Part of a small language model's weights: width 192.
Each number is 128 + 24 x the weight over the matrix's rms, rounded and kept within 0 to 255. Layers, rows and columns count from 0. Numbers have three digits each.

# layer 10 MLP gate, 384x192, rms 0.14, rows 10-58, columns 96-191
131123152113117139166123150145127167119139076131155123142106105134156099130114123113156108129163108102152188179144064134133110079147115114170073137133158135121142159144129131093142127142161133110102156164121139109097087138099110140097124109150128168141103104103129135149144156168104121136
147154112124149150143115120186133173102123137129118129123087117131098142139160134145101117099169173141119114103100143139164157106146122129115105157138110090155111120137111163113083169147193126204121148162127092128097119139122135113149091137147093093157127109104115143140132131152152142116
116143122131105162161106140136110144154156103123158139125119150136090123112125135133138112095113143063095168144094140161107133114095158111123145128131114131082139107102140140098152171150132131180102126147173135118120154164082113127159138114095134149151178110117099144123116101129160154125
129133144114133130102121143130154101129073134118146162125104100103117084119089153106117128142120104110103111135095099123170121167151161121127133130138136156115175142114137111143124144105137118126147188167131086122173133126103106120133075103097111133126174124144119125148106104137111138144
190092149082109107133123130161138127176124073103114131142141129157128096146135094165142132117132143143100148139177163141145120119146108177141083148143097149132105079178150113105113112137143169124136145129148142135074144132107098153176136118120146100108117161115101130120140145112136097079
088136111103119073112115145142123100111092144135142132107117124118113135152105096106124135113155073132137080133110136119130147152113120102129114153139139141143115134119121147154145146118091120138094123096086123122142090115140104124117168128158119123109135146139157138144123145128094092113
139111119120124128118132102119137137094112119183126114092145137141144173157079132113118120097120120154089124127116141121133116151133168131147149146147130165158131145123098129133131122103145089110123149106122126141119137112086093120141102108156135123069149136188100099116155154115171094100
100166147194164113105126090165103124129164173144135089128126138143098105137103143151108113165121128117089139097101159148133133177146106145118169115157096113137107134135177152105152124178121114135107104107159128095142126116124131131153114107130131156110115118126166121097139139123113122140
122145175072163100192119125174169153164098105135115143144163110116136141149138142145115155142157111108116141154130095144131107124077137113153127191185121121135104117130098169113131076178134105137107119106134184109119145148115114102165163176142174125095167115141096125119127142120126124099
109093157155145084201148137116129146093152115175132149117077100090113131104111118148152158142150158147181165117128150102091101149140116166107094138162158114140214123155126131152115100098102154146138121151104145129132103130073151138136127123108099157133153080125126174141151152119115136108
164130106135162124103164120170150102109099125127113133138115145124141114150099161138138120122123087118142114165112121122098165102120150145162101106132149122145135112129108152147113115107101098125147139160141115129127133153120174099091109123155126090105119149174144118126134142109154143123
113096127192081143137123104176126139091147045112107129142065137087147124108162093150146101164117097132098134141144118117105121112107127160124144147112163128105154100111073115128163117124145139108155116175138144141162122145133158143141092164126117133114153135122096099116126154098121136117
125119127154129164081132101141111149078107098089111172164088112087131122142102129122117148141080134149150138117127108142126142118139103136147155162150152096161107146067141123145109112114140085141155155123120088096140113105090115144149129163099081116123160149117108101122156133126108136081
144126111123144123159145118153120108133118134168144158115114106117153155126111113143092127169152136139100084125141135123156124141093130149120162137087129109148139098100166099120105129105138138129141122126087122135104123111154149138108146126112073125090125149141137165136110127144156138129
118143162071090126134136127127129099125123120116167156149124145079163116066125125168102160129143088127132101064128092112128155163097088081130159143114129115120131127086150123128117095193099162166159144119114130119121150124144125114139090058143136110138088155175141143155148160092179120151
169179129104113144148135125107161130147116123109158142127118118153169099128181138098154120156117178150108101149126120111143119131099096160143146159126175139150134105081122121129099118146161143117107138142130116126108168113110161131094158130097119057107158101147157153134142149103149154102
123115121120140139154159113167098128099132148110129132079097150095145114138127097120137131153140169074126157119112155092153082129107163110161162122122135133122098095091102135125158076128109082143123105097100096092155161138158136142134171128124137105106103180141165112176128144120150103099
146148102115132118123119128143141106089128074134120109132102106157116101157142148136145142141177124110120116164144154149176134104138160094159131127158157147150151095193126138097155148137118100118140148131138105115196120113185145105159153102138111141118156141138084119122157089134122128118
120139078117100122104114130071166158105122155097199160115089125124144136086152116157146110059139147131103128112151105097145076146156095166127163142091141143144112124111141139156142162115177148151096141159136154123090103147145127151108124170146125099098131123160133131109171120097125105141
118133113139080153114164100105122177106111093171130175129131146127117109118124082140111150113061159134144141104110111140129092097093137117131144129100119112141113157168173152113147125094065114136090172109126097131120119130146167129110181170098102131127145149157109162163121110135130168136
125153125117117132137114165141107106100142115142115131109087114158155102091107144116123114100138114142147124113151127164145121112117158135148125159142198118095119094099147151073120144136119107141136107118137126110125151145176116107124120114149121174144119094084109168145136111117147129131
135117128111134103114126113121110099125133125137168147185119162141141124118149162151103088094139182129142157164160102113138176134098104104106117119140121118079106120138148118109127124157116114100096160104092141097128126146131127134093132108091146153088074117144103103140143120179094160124
143128174095164113145136103105180176151112119134111120164092113087139098146135131124086127116148139097165111121115167135110108122106099129164088150155142113136122147139131126152116106154149073141128143175136167137119133175120105116115136161130124125132192135117126144142160125114146109153
125128101162110162111120164168165093140065118146106192072111127137142142109152119151124108102188164155113155090103120159150124145173154107126120078161133121132117168117078178079137133091124129140119129106077102143096146107093078106144113082128103182113097132122099151144161117104117142164
130118123131140149118119151108126109157129103127108153162161134116125129120160093107092127101139121119170160114130077101080136119133120120131141130177135170120149135082140097107178143123140116094124134146160141159138174147120128142103129108106098096140155134123156087144195102111128134120
144145146112101141152140109141108107126121149168154148132115192141140101185121140145143108132197150112115116142127145112142118058149079140138122145123102174140127138121118146092080198132170126148163154113108113109097145152125110140122164137124129118115128104114140131106125114116124102120
070159134111124157131134239137122143136112160184150131116135128141138109116150179130161106124091140115130112151166104141108152151102129167157135175092100166102115108128131106114169173138120145122114121138133097146136146084111137068129098158153108125091178127165137165176152155124118121137
130113169132090136156139120107124105108136130071144141108121105105164132147118130170091089114122132139118121148144115117078104144076112126127083153104095114124124158123097123091114107133135136094122137133129111107146116140116092114105146134135130124125099126121129132134084146106145075124
129171162173153094127143145140093152121122155085124118121134115126156102109074151106084087173126159127122133079120117132144117172110152140151121142077143130125130143153124144067170176132174156167124136083125135130126095146115167096125110131142118129128136129158147110079194102128157131118
089107104126112130182129115100128182123124138094135154091159121120088120125135143133157114141099101121126139112085162132131108128131167138125090111151144120089102151095108108111168098171167125127120164114133134125144112104110120131104191123110105122116137141171115093109149153079127140128
133175125136151138122161100163162117110113115099114138139085128119103200073108124110127140134141106081093151141087145161123148133092153166124106134101109151129146126092120127159120126086060100134135108107107129172134105141102107162161092145134118127160150114122079126143161134094120149149
108109126145102123146118126142123097110111119138095117171119133115089140139128140067126154148103061112113125137118111106112139120157160118127113151126107112129110170087135061156107136172139127121137126136092178152113108159102148123128092118165095145139122106099129145113134100134139120098
128119128132100060147076195092176147115138134125141116184094126120165118143123170157130146110115134141095123122103150151159122142104129137143127109140176125132153144108150159137122087131095099148105123170130112115170120141130094101154131143117070128124124128125103162153133138077145146101
112116191151134141134128127127172190122111140115163098172115175123140100132128117126136128144175122181112172096118147111166110115129140180106131164115161143113121159105125127144101138133078138140127099166117162149146108157080151146133085124140086109127160119125121154139144119108104126161
134089134127133097133120135123137082106161123140140138137087136097147193142150153139176129129128142150155077102153085124133131169131116106093138149096192130149164159132096173110113103132135124107125108111140123110102135141143097132101107157092127093174112136140150157147121143103116133143
127129119147124115094147142081112115125120162162116128125127138170112143149145173134094135137147146162091091139129141074164107080135134107130102114142128123138107130149095149100116164106146142131139097112173120169107106150132098091104101099139095153116142127169146136145143133064136122137
119099134086130163120101069177142101133105156148143146127110135154119124137138116123106116081105144153105128088120134140116111096096090120107120102139138096145117160107102118108105134124128163103152130101092143138064125147160167137108123100117109115129139158135095104118087132160090116110
147140146137128151169165119090141140154141117119127117136105119132107144108094100167147109135146125136157132139134089136102150145163105073151129080127116095127134103128141126121186170122148127136107149133157127129121118103139126131114135120129150087152129144115138142139109170180107168160
137162129127118146081130053161120147095097141111113088113174112149144107111153138122120120180102158158104091146136121127150159095155162131085156108156094119130122150111163150116074171127131135132146113142075189134129147130109146119109128106134104153103112150142113115132129121077139084117
135146075104114085170155116068098094076087116122146117155126151118149119136124162187086136127118140152122117145134144083090092097141127147111145126144146118144139165111146141147115169131069116185107118090177109067140114131128143118137102113145140167110095119119153122104142118109135102128
124180116118094150159140155122141158097118120121129113149109111131165119116103115184147136155070104132123166149110162087074129121109121168114149113102115165084130128144153145152121131104146149088121096135149126094101162092096126129115121120134116136153120131139101144114145153166132133174
119124123167088154101121192104112168139098083123153124196122118116094142102125117131162065122107150145128128113126122162111109116145168141103133163122101124131138093141123112128116131123110135143146156088128085080135132115127107119121123141143126095142138131127107124120143120137083143152
094152111064132135119147100152147117113133108113119093123157168169125082130107128131142134152110106148111088144134152127147114134132088187125078118123113132105113140117130112098107161123137107139119123173112116143120147122132125143121143161117126107148145150154134117034145131111121126129
139124152100154153123102117124115167160063164114122130129090101137131153154153170107098128153184131169155148147111119120114114146088124144129145127104171142171101113117133129169102101141114144122087139140123105126114099107116112149134157120127103096092132128117107171148148100147100138072
135082087088155163112186145126139165138161115127117139165122103113147131144097119121156171163100116154132153104152124098151114119127107120128127125138118146100121164113131086108166162082122129139137120144111131114133131123148113093119112148125125117067128184134122125135080099148126163142
145085095108121189145133089150128095089158143104119123164120144129126153137108096150079132140155128145122147152124130114133057151110141153121155112096122135129162116170127105126131121121141117128107086133107120140144139110144165142126125082149091117140157130075121139153164097108129127114
130112139115133135145095144199119108140104118077110142140190183111140132136133132142174138078130102168151139101175127130150138137147120077092095107133133122120131175123123155149132145114135173103119134133136159139126137148095138189140134079118127119106138170117199136114133143144133099142
137132129146102178112130089154123138111103127088082131168110107107113096123100089121132105144094161108111145144111161117110127121097176140129099111140073131153128167090123168111087145116106151136123142116146129131164147126056134127142143159145104088118120151134104097130158157128143137064
139149123131132113122116138166166145184148134103121098115149149172145158141160104135111113121143142154137130143149155135118107174140105138150075137112122101142064127130133100103139139107152148096165105174130108131151115150145137130091144165098113138105152134141100109131128111181120109099
# layer 10 MLP up, 384x192, rms 0.142, rows 10-57, columns 96-191
120106159158140135104146110148123110145143150090104153110118127135111144116184151144099142117093128131113085127124138153113105129131166141118112104125111112116105080119158138137094098125151125125109112091145107143144165129129126140122157156134121108108118140144093116108131074120146116075
129117115122085117105122107080128126117118137116094143100142132164158100119138150120106144131138080111112140160110106142103153106159120110167163109119144132148154138118136120107118111121074130078155115107100173145131137120116137138087173144111157145116117167165148139105113132108182127158
093106150144132132139061130098142123155132145142139148128094140108167153126131098128103175061112177150108087142138152134132117140158114088101144183121123111126116146098144133085156125105082095097165146134133141105150107118106153120123143141127101094147125129129106137136134142115130137144
079095171142141160140150113118105135142130159113137116124097150102107155127146124073099097115136168119134154133123140163102185115139135123208089058103123140157117127106065131149120152099112098102169119094093183113128100101091108108135135120125132122126090177136148116127125103124138143108
087155123156139110085123117086076144091127151132116163112103128118109111099130120098102111120153084103162107114164119118197143179168166104089145114139097089134162098139138107140160134144123083133122090163145116122187137166100102095100123113132107128174136132154108092142150133139152086151
155148115134094141130131091114127112134108148084181146144069159171129087131127150113151164139137120173123138129108189178092127143135096104108142149153131136091128121119124164123126131149116085125137061130134118126110120102136134109111094151121134138163152119150130147139123079131150106119
139124115145140180137104112159105122145129081109149059101147109148120116106164131108146103133095097120116132115104103140180129112108158114142146140174127143108160116141165138135125125081125086114151117120114141110141116112136132120129135105067127109119150100136117143102154108161151129130
081150145120137119130125116126114120122122144112135134094123161102105163151137096113094115151099151104125142139109118092109113130107092161161108132129115130102128141169120178128102146166107122177117112096081141098135148103128136145123112085126142181132108118126122143099115145125129125161
129180083151083181099122094093113114097161146136141130066127098164119124120161107101179135132137155152125139096114130126072152116123127149114102125088101106138146125125162108149155119154125141101104177145137105165102137096154163137076080099091125138120111121118162122140112119128086141130
098134099152117138089124144130125127126164189081103101114190159149137097140076118095118121098079139129138127171164154150154175166145169097122139133108092095109109112122177131112145128161128118131095148166124123095111119116177143138103139136149141097124087153127163088090124090107104142130
171093157141142122140105144138108115115085140105126142113156120148151081124105138144139100126107086158157119134096140108118127145118125103129089144093110104094092136122130118163145138149106110154088122097137119138138148149075174101102125125169114091123112140141128106140113130142122149107
120124130146162138105142121145169103139121159107155093142161108123137135116123129126141143174133118150119152120129130119164147119094135097135145149149137135156120143126100096129166104167128135086144109196071115136139138124124159106095150144159116144092101148127092112125166143082137141099
148166094138150121092116161134132132157157154092081107140114160143202126118171135148147127112169134130126158103122131168136132133136116110138137136126112115130110119165078092128142170107126132146099097130145099152129133156083115115104164184107140083125161151173114145146137113130152113076
119130125103106109147125170130156133145137095140110080140167138132166138121105088102146142145114097150069142100086107144131161170098137137161142155124147082104150152124130139066106138097138133080136117120123124101123127129120128137130115101127154151118133101132069124155118149127126174103
143143123136136128176056140074104123149119123112153142125125152114130112106161130081143111118144173115107137102168121119194132116078117162126155131132126148143144091147131136148120093195093132114148134144133128145121163159142163125107129117142136112146104183163096093128139119112121134110
104123135141098130165135139127105177140131131111130132118120108113100113152095119127127156143110123131136157106126149117141100121149124098131129130091093110154127121138123144143155139139144135154163140121161132132142111132111055146097144135156132142169105136142107110125150106130091086142
116128132077077133119079146097162129169129140194130081112150129133111139107125125149126141141152116159097132087123087085120155154157122154096124130157107076143106166128131140116163179145109128140125136102161162135123098153108097103163133148133117127113134115109120102111115103149133137147
099124106161127140131127086151108135124145132096114154139130179114116105116070099106078151105137147157110146088115127062114121135135122141098101132092102101143099161084134117175139104123130157125078139128124178116097142117079089157122118169114170121117083133149129080165117137112124108144
101100171163151133112163077166122117123132124171096123125143124145076095167111122125142118145125104143136163146160148159155168118135131148150107133159114110124139123123120130053071068132156132077161107136137111122139135157094159146123124118122116125132136115089118110147120138129151140101
133115103135152119113158121150164136124123125130173155057114129137078135145077098150143122140126121133196135161132160060130115178151145165109122192109133096106141164118116149142115146105142126122132121109090123123159111122137161144138144165172139085123129108161073121188137131131133128124
126143106136105095096133094083132132112132114104127144141114143096132123098151161139140120138146074070106094135169122120112121141113141088149135072156125108131149101131127129134115073078132119147117135130158123132153165112136136119162206123130126122142094142138134060089154159133141120148
134128158176105151147156116106131125136073157100098144064171108119119132111119165110110120164152122118152077080092161137151079111167127133127125096125148108163121139140154117151086108113115172143138131137148113139137143119113164094138150124107115131130153158138152111129135126073098121142
119149092154112143126138160113080065096168139131133142099152150173134151114105106120157143155115120143079131135140096128149156154147167126083152102119127144127133099111134117106134134102106144116137099084118097108144133095132142151124115129143134159130097107121133097118109112129089157090
084148111136116120112135084091096189135145101121154121172121125147075109140130139104147117159081084074158156154139144111160089119107130166142126183126118155141175100127143123146133104177097091111106126155149143087183122113135124171130133153123148131136136157127187111129129107091098109125
123134139129122122122157109105096158147129096120081122143141129123132105116117132169090131146125142161104101105110139173139146125162137112109137117071125085153100158155147138125073125114152132150128129143086135152124108130164099116129124149092143137116141148125115115114090102116132121163
077148131091116088122116133117106153123156125105165158162132121164135085111110135117081166112103132143134131136119140156172179107120100134103140076164132111104155105119178087131133105101103119178162112143176101114155118080121129102152150129126100111116094178121127141133123139155102132099
085163106119147160120107178103103142138086166149159126105139169087108132128167158082157139102133151126153129187117105159134137138099105176154141164093163151095126117155132091127154160131139142108123117130117102153101157115127131097132092118155117097100187127125104154179140160099145125123
136108163124107126150137140115144120111119092085182146105127102138180140128121140156097078117136114153118126126106121131120130140136150115114090170172113147098127150094104097127106092114138111088116126133142081162142130113130114125115136125127154128140129151141117125149104126098128068125
088126112104132098120136121096131110127129091097155128125119139117078162148142135152130133145161131118124073164117126146139126155127102126077093117156122115161118105099152088127085163116135088100122094127138116126114192133161138096111153116092153113141098117119086156152116169136106182155
070109052111108122126163139146135093110137117130090126112122129095116111130133113087134093103113136179090149144119123106101077163151115119111103095109086140114092177101142139097128089129146132146153141126174126149148112147131088108151129096122122158120172109171135090122145170069108153110
133111080129154125103100085112073138123102160096103084151124154093156112148143095129103093156106156091133121122164130098173115111059107102150114125146133117100105091137117126118183145143124086116089148156141147103167116167135122137103120129129072145121127174147136148130118187103066155093
140127156118116137140151134120112113154143127077158169108129100113114141115123143135144108153125159119164076137111116159140134142105134138137117129095100165152169141173115161143116132122126100162129111118154132065138146103137094151140120062123171117141151144131113092122138137130137167161
144169114086149146135155151104083128134106102099086186115098137142131185100132107124138124115140148123096155146094133130133127106114152115118126146097096135123120130130085159097100177125144144123132146109146160144091127108125164113129131165163174141134140134154118133118140095125096084125
087142126125116143097150125098104156115121080118169143123091144151131096119146143172134118177121138157160087058144127097159090124131135142179096169090142122132130098126147116135138108142133084101139175117084116132114157161119114121115120157137096116159118117103126124110130138163112111144
137149142135115126128124090150114200137083154084108111119120095164118046116103114135111142128125109106119162163081173120112102110130128148174102152150092129107110091114199091143159169114104116132094140149156136136129121104123154130168119111113114172089141122144098133118145106139146112108
143142113144119133154136102159129134141132082109099133144111124093131155119141140121133100102123135132144146125120107158100132131163117160128127093113148143125117110130137153149135081126124123116164162166102111090086140122122194156140081061119133135155138145127139134152106155179127155125
133123105164132095131125128081104124111148128086086075149116114104122133153120149115159178153137103094116136113140137112108111147135136137138137152147131162118144114165140107163118092140086121106114096156135097095171131122067105113160111139144113133091099132109164122079148113125114140116
165169135117130125114149129145096166131100109132148098133112142119112153099050138152114122099147122144120078127127168152145122128137167121145143138134147126145123124161166137134160109151102156123084120151114125115097116184116094122111136108072145127137144086160097124097107171105161164141
122112089131150127184137161100135110130090111144129134127103118106149141136110125112100149081154075095141151102103122109135102124133115124160109092112129118143114108105102099118181140143090119110116135133126098063119116137172100128110156090101105146154162125096174162130129111145143127108
129096165143157162126085157180211122174136154132118153130112111154099118113129100084140116120105106075149124098139135122142138143096137115109139114114113123123111082161129124112117095132133128074100144154109182190132125135102099127116158136089121100153188158154147128139108143114137168135
111099117147133133145138111123115106128122134164122146079116126118112156134109083126110194106132135125137152088121110142141134166090125087111121139144147165126166090173105120095107126077104142127155147082161097165110083138175122067134132107111114154102164124139107118150110137122152129108
160108132068147126131125112109142137112146148109101146067113134164106121158110089105119159155184113123180107186132124091137106118109161132111109077111127134117118115096107100124134160103097132109129117143162125167107091140126115143133137098111105145108145111132101117154126120114163127136
111128139127142095091123145105091124133136147128128125098138106113097178112165093102089136106118133135139143111100126085112115114127116145119135146139139181128141088122156137135139144143096124097132066073152168150139081144131169103136145105140124139097148129087106133193144124103107170122
174113146138104095145147138128141154143150166156097163088139174142105145152149178098143145155187128127151138160105146098145093132110125122166145135134093083137097131148115112099126115155131158131118151149135139082103139125108120135108128128093167193147106171171149118137163138106147136117
129138151099144172152162129139151148125173145124159130174112134151087171151102151177135163116139141138137159112145119088163099086092147131144113109066089127117136132156136115125153070134120161183143124117145122133080118144102130141111118124173134102129155151114134171124134158155137111112
126160153152145051147118119108127156139115140110135153109105092112131131116164151107181131115098108147140137113142150151113143146162118130139151135123116137116092103117147148121103095155104094155128149105152158107141070117130085093118159143134136106107091174118101087124085158130101110118
130144146087186118139097133124123163100093109098134106116111132135109153108036147187168132124120103184142139127123109098149092120156132123139108123149149077163145151105172128105128149132128128091113137139153153178125119125141108140133089100091118121132138150094188149100097110144105134091
112177130162117068161115124102155148102195127139159129123160122125133115111181145181141108098149143117111128142134114112099094148118096132143142115139164132109167131129121091160130093127108083119111122127149166079111122135137129135118138116142139149166096127135122143136092138131129122173
# layer 10 MLP down (transposed), 384x192, rms 0.141, rows 10-57, columns 96-191
137114137168098103154117140168127115135134139119121137167151108113128130078124149146156137098123143115110110081095171129107129168156131191158124078155148097139130132110149133134086131094138112102150108127154136154120165143119094179126122180097112101159122158194148129095176106096140149113
107111138132139143109144146103134101124109111144145151175144139124125135119092112171163094114128123152108143112127135158152122117148151148115089108173138144152147147118155165106173157116107135120121093120107118187123123111152109180150141106105096130090095154113142115133172144149156145119
158127116105123103127126133164131125106141123118121170140136138101132115137122165166127140163180098113127132108094092127151123154106145105130151061109124104111176120121139130162114152174127137132108097138105126128090109136088130139096098095118160133111149193141143125155122132121108127129
147116125100093099132158135145087075137123118080122082121093100117150147085129210110129130116143094164113099119107140104097145158109158150130113131113119096111130157162138138114146115110131132167139091136150112094134159156103132137040090147082083149101151102150134163099112163119108179114
121137133121158136102107107148163106174128139117101142162144120144159165134144125097169146129101131111089180145133117154089125138072138166145118137120216096152114178160070141119112155122132095133086167137090133194116176151151175157121130153132140147158097154103197121126089148105104097119
138132166140137137146139121099129102113131176109145141126163137144124149120137147119164122146141120099108160128138162147142144117133087132156138102124144090092095132161150133156098126123126141097097111122086106063136120149152134088099136116093125113117155099151132107134150095157108145130
117123127119133127116185117117122172178097155112133158146127158093100100090131169107122099140151118141092132080132128117195144127106092151123173121130093145150143135181134124078111169120144117157089110132106128153128142103121134145127135132086110100143108139154111137137147131126105102114
090097168159113107126142198145134123165170113141150148139138134125114121132137141104120130131116128156116115118135147138112106139105108126161157091094123137125130159080144118092138109147111143160144155097159108094154144140182144113112142162115096122141130174120108120147154134129112127119
126079114129133149108110112129119112120168153163143105144109136131156117095098149166104179155107107116152133120162110130163122104162071115118136124153165161146083108138130125144089099120086151128068118144132125143117128118129108166137134090100150109156149143152083084190122115183183104115
083137127115128117090031139144127141119120140160076147103189118115113163151134125148074116081154105158079125133107118152105129149145158098135109128135142137114145134077142128121155188112121160134130099085063147159133125108139122142114201172164114093133110133157140107125152136103110121124
138129108110133135137106110137136146127127092118137122119127111121082092127152154099150118099147161140145163128147100174148113146132125132137141136141108123121132131113106116131166116135151097118083119141170168123119157102160117129150114124116097127093111093134134119096060123085146103141
114122202137120115126110144124122129147125133091139112126137132094110157118122114166226115147154121082110100159145155081095109143087130128109116135141126135089100098080081128084140147126101111131168119125170113095144111146161170128135167114156183141136121118109083102094140137110144114097
130082126100151146151140160124146118141121145150131063142112136177145133112132112171105161100146063124169128096139166144106159179077137111112146096115155159166136093135118133121137127134135190119134107128111135148153167124137140103084122116160149182100135142172117168125080163138162137134
108198141154119171121140092122112116121152146121102144138139156143148129099106101120131094166139118090141113145120195113152132109102140107126130126110143122113157133125134111092126148102174142098176160142118123103145115130128100157135134131128133148119124133111141129096087170174139185124
095149073120099135126165108143129135162139086114173155181134150118129124126122137126132117106128171109089181119144101095131179090132091148125168177133118118161112094101139114117125109115118143121103152118114168125088164091152138162137077145164159110145130135149181101118131104118117143114
133127113137145122150139102138120119118149121146149080127089101152148114123147147168129183155117144098145124160133173129153102139144107099121118120125147152112118129091154139078131139169143114083163129133101103127135146151131101117160118153093135141122111117103114105123117147135153115110
162115109106094094153146084140133150123115148097126134131121159113110132097135104155104122129104130118129170130165125114131169161149161115130141131135153138101136159144102152129136116126137100111167129133174133124148127157135104130125134134105126123085088130095142089114070120128160137051
137166119145102093132121130154159164170164114126123140126145126150131092090126139148088112128137095163121151110079126095108094125137083074123119150108125134097117174086142113168125115078121124141103109122115086090105126132131136129137135113130128094153169098116165110150108125115133124108
147138140137094155115058165167088149113100082111160087102130139127129116178142143136100098141190142101161128103121101117084145116084145095143111106149143126120147139150097130137130094133136122129099149150132115165150139150152159088130144110155116158132120154125112104150133112111119156130
144148136141131112135093111081095141117162178165197172139120145111088100165098118133125138134145118125105125127160132116097118185105146150127070147074111120146125089104131142113105082095096120135119102100149134114089080146115143135130098124124096140125117157136093130141097168110175136167
130104109145150119142101063104141152146142123126126124148142113117123157087169160162121139128128082131109109069122110118102123187141137099120150115158143136100147112120115132089078124103134075118045116130125102112131166151121119115106156135121107129162196161124125091120155145117138103180
146104142115142104089136135095102127125096084146127142154127188139125145100125150190121121098081115135138136129124162125125133129114111113128119138117147096144089107109160176113156107128141146151177139109132116116100120163196113104126116189155166115125165132148135142106142138160158142103
146123203112140124119154124115137168136133123121114138164114105144108112089123064137107100095151159142139130090129149149149083141138126107110143145136125125127145146133104126113099115088084103121166137128094164167113138141109115137122160093144124144128175117098139126133148098136161116098
182136119135151142112130151155100079113119110116134132119126117120113157132080087149114093106128159130102124144117155125051167114131120102101122104113166132160136125116087141146134142133180153093160154140113098075095096109115141100157119166139140133117090112139114163082112119157118150096
138129138124078128136115120126125133081169068092110152128144144126116086141146124147108142126134110154096121166148163122126117133119118110122151119104120172135116119131167183143110143111121108134153165090108153146098146133147173122174085131164121155148111116147116128097112141145123172132
091148129088151125100119156108120120141157093142127123130132158170137133095146136160169154140129096146175150132178126087120145113145100087128117148117136142137194122077148123162124130162149122106052161105147099161129102112127122107132146126147139123122113154110137160143107154127101065119
115116154173163138117107178145122089152092174166112107124168145119117087095139127098117104104114116085163129152152136109125150130123113144145129145127180153138135104124149114119134132161158111131090147099164130108092144126098119083133125114144104152077178090084096145138142144154152113108
174139123151115141115109132121158146164100106123131110108168124127109131121105148139142114118130151118187133104111119116102114128138126103118130153118101130165139158142107168097119123114095150099164119126131093177140145138119126112114128142109101159094123113107098110148092165109113092088
113126061107156157144114135147113134171069156148146134130119150139138129150107085132144156143156112147171139130154131109162110090166123156107146093123131118116182144117142103139117122160108118104119154116165123086129146112086142163129138114158130174169107077119131165160149181131142141138
174136121131120148126092102128165164135115147148150160142101138144084105140133106140098104099132087097168135151143105149141148145134165148135158138135172102158107098160157116148155133125130094092156124156104123138131143094128128120113135123096119148099075155132137176126129116168145155139
128095131160122117145142116096103132127142145103109091105115157148139113163120143134132108179130133101165127168102169132154142149100129151158114088125145072110123094142093109067136122121140123083095134106134116097164202093106138114099160146164131105131084155132150160146156160116125157135
152091172099117126189122128141149136120128096110137124131145145143111106074104137106149116127133151159160137122126152142089122101125110151142199145132135135123157126100126154148143140108157066114178105131135161126129090136114151152144159136135126126159135108102128151144118123101136120121
133142141135095118142094103156140156130136139127146096158130133092144088110164137157129131134131095139147101082165121121117118146148157126168147075095119103130135159117173127099170096140114105180068095133128112133138116123107090145118138112087166089128155148101132139110188159146156166102
163162151107172139160159137087161107138115148137168084171120194142124154147111116150119095148099102111102146093141151110119117142156131162105086122092110126122096121115119148162129144105110132163168100146122109098122105126080074139104126143102126126123126109145122142185129116104135139118
099132117132123159129137154103115107117151147115119134132091137055128152187103111086116142128161084127119088096145093128143146132105121137072124118125157155126149122082101181136124089168128120106138117158152104136150115147117117104125145166105162107096134136131119156131113121154114119128
105120122143108119090153172117113122112116152119115143132157111168112105132113142112145149151142172155093095115132133147159128095146120118109125181151102127135124156143123111156106151155107131132180142120166137165133126162153025128136154119126138144073130088138133164140144104090133128162
152130089128153169153164112089119176085185120137127094111124139137114131124158133116137149152164159116103120143120152126124102140144134133094085161108091145115136123146155124130101109169120127099126127106135140122137119109056132102185108149162128124117119098117137109131141136136102123126
167134093118100129161143139139113102133166102124128122128112162156120143101108101093147123171107185152113125143103139191120107111085084112113217142115136122106116129130103133126077097114136145126091129115113112148112149203135170113146107106143136165154116111075121155065125137128158104158
124152149109116111131103098087105172097198099147127102151114115128129131068119133158122089169159140102092106142081138139123098118165095110123143130157152123155120124155165152150121117131130152154241117145092136191142151182118115121121130122135168123126114174170108124114100114122112127115
173081143092183098124127129090121101084141146104108200059157138101124089110182121127152125109161146183120112171096135175128107121133103138145096141119114150121118112156122156102084151103125155164178129080095122124109102128138079155120154128148124155122108152111116112148115217130116149149
120095127167101129112113118119143127121062131132150110162130146108060114117111146142173139081128118123122107217115149145135179134127137143144113159123100167090144141146107144162155123130094089146142126134201186130167104129043107143139130158140135129138143135141169106110090115171103142106
144100084157132155135112174158147111088091110114105114086138126141129160109114161139119145161142122133146130140122103109150117155132138146151129139123111123107109138160160110111128114100160150107120128128121128153126175161161081141131135093100083175114117113107143131152125204129099131142
155107145134104139147129156151129112143102136123150123124121156161163094118111141135151109154129125128141092177128115088145108157134123089133082095107136092120153144085125107139139121125150133131132159129105092145121157118116105164105138171113137155152148149201128138047099175125116107125
110090125142081112108102117136147112115155099100126121122159091108157107141093149160079135133114167139076129126142152123136107170111128118136088109157145113098139113110164143133135146104181176152102090126146104152164125134135138142158152105166102132134121130101110172110129143110146148115
115130141130134115122124101165079077135110154145163131126125117133126094163149067140100160149065128122134147136125159139161132099151124103129128142144106150133152136144156143148095163083112134158187127072137141147100149162113134098151180178082131107080174117129154175163154104134093133153
109197135109121111111148107127121090126154133145128133142107131134112135151153114101175072115118115112156113085100158182105160120156120130113071139121120138103110100126132114116113113120132105111104084111121141118104105159151126124106117136130142112111086150100135102175136148130135098103
108159112156137128141136092115187123143127122165127070118137099138101163101102156123120135137142100140152157125136126091113175122119154119109131139133108151132082171160088093117138119088141189110116088130115132121132126103172136128111112149102086067123082110108145193115115123140145099139
109172156100102131100131146113148115131140132141160133111137085129134120132172169148157100181088141144094112117137155156110111121071088153159162150158127148122120121124115083158112176138093166110145098159114104140125107112124134117107143093126154108125137124096101128072142137135084176115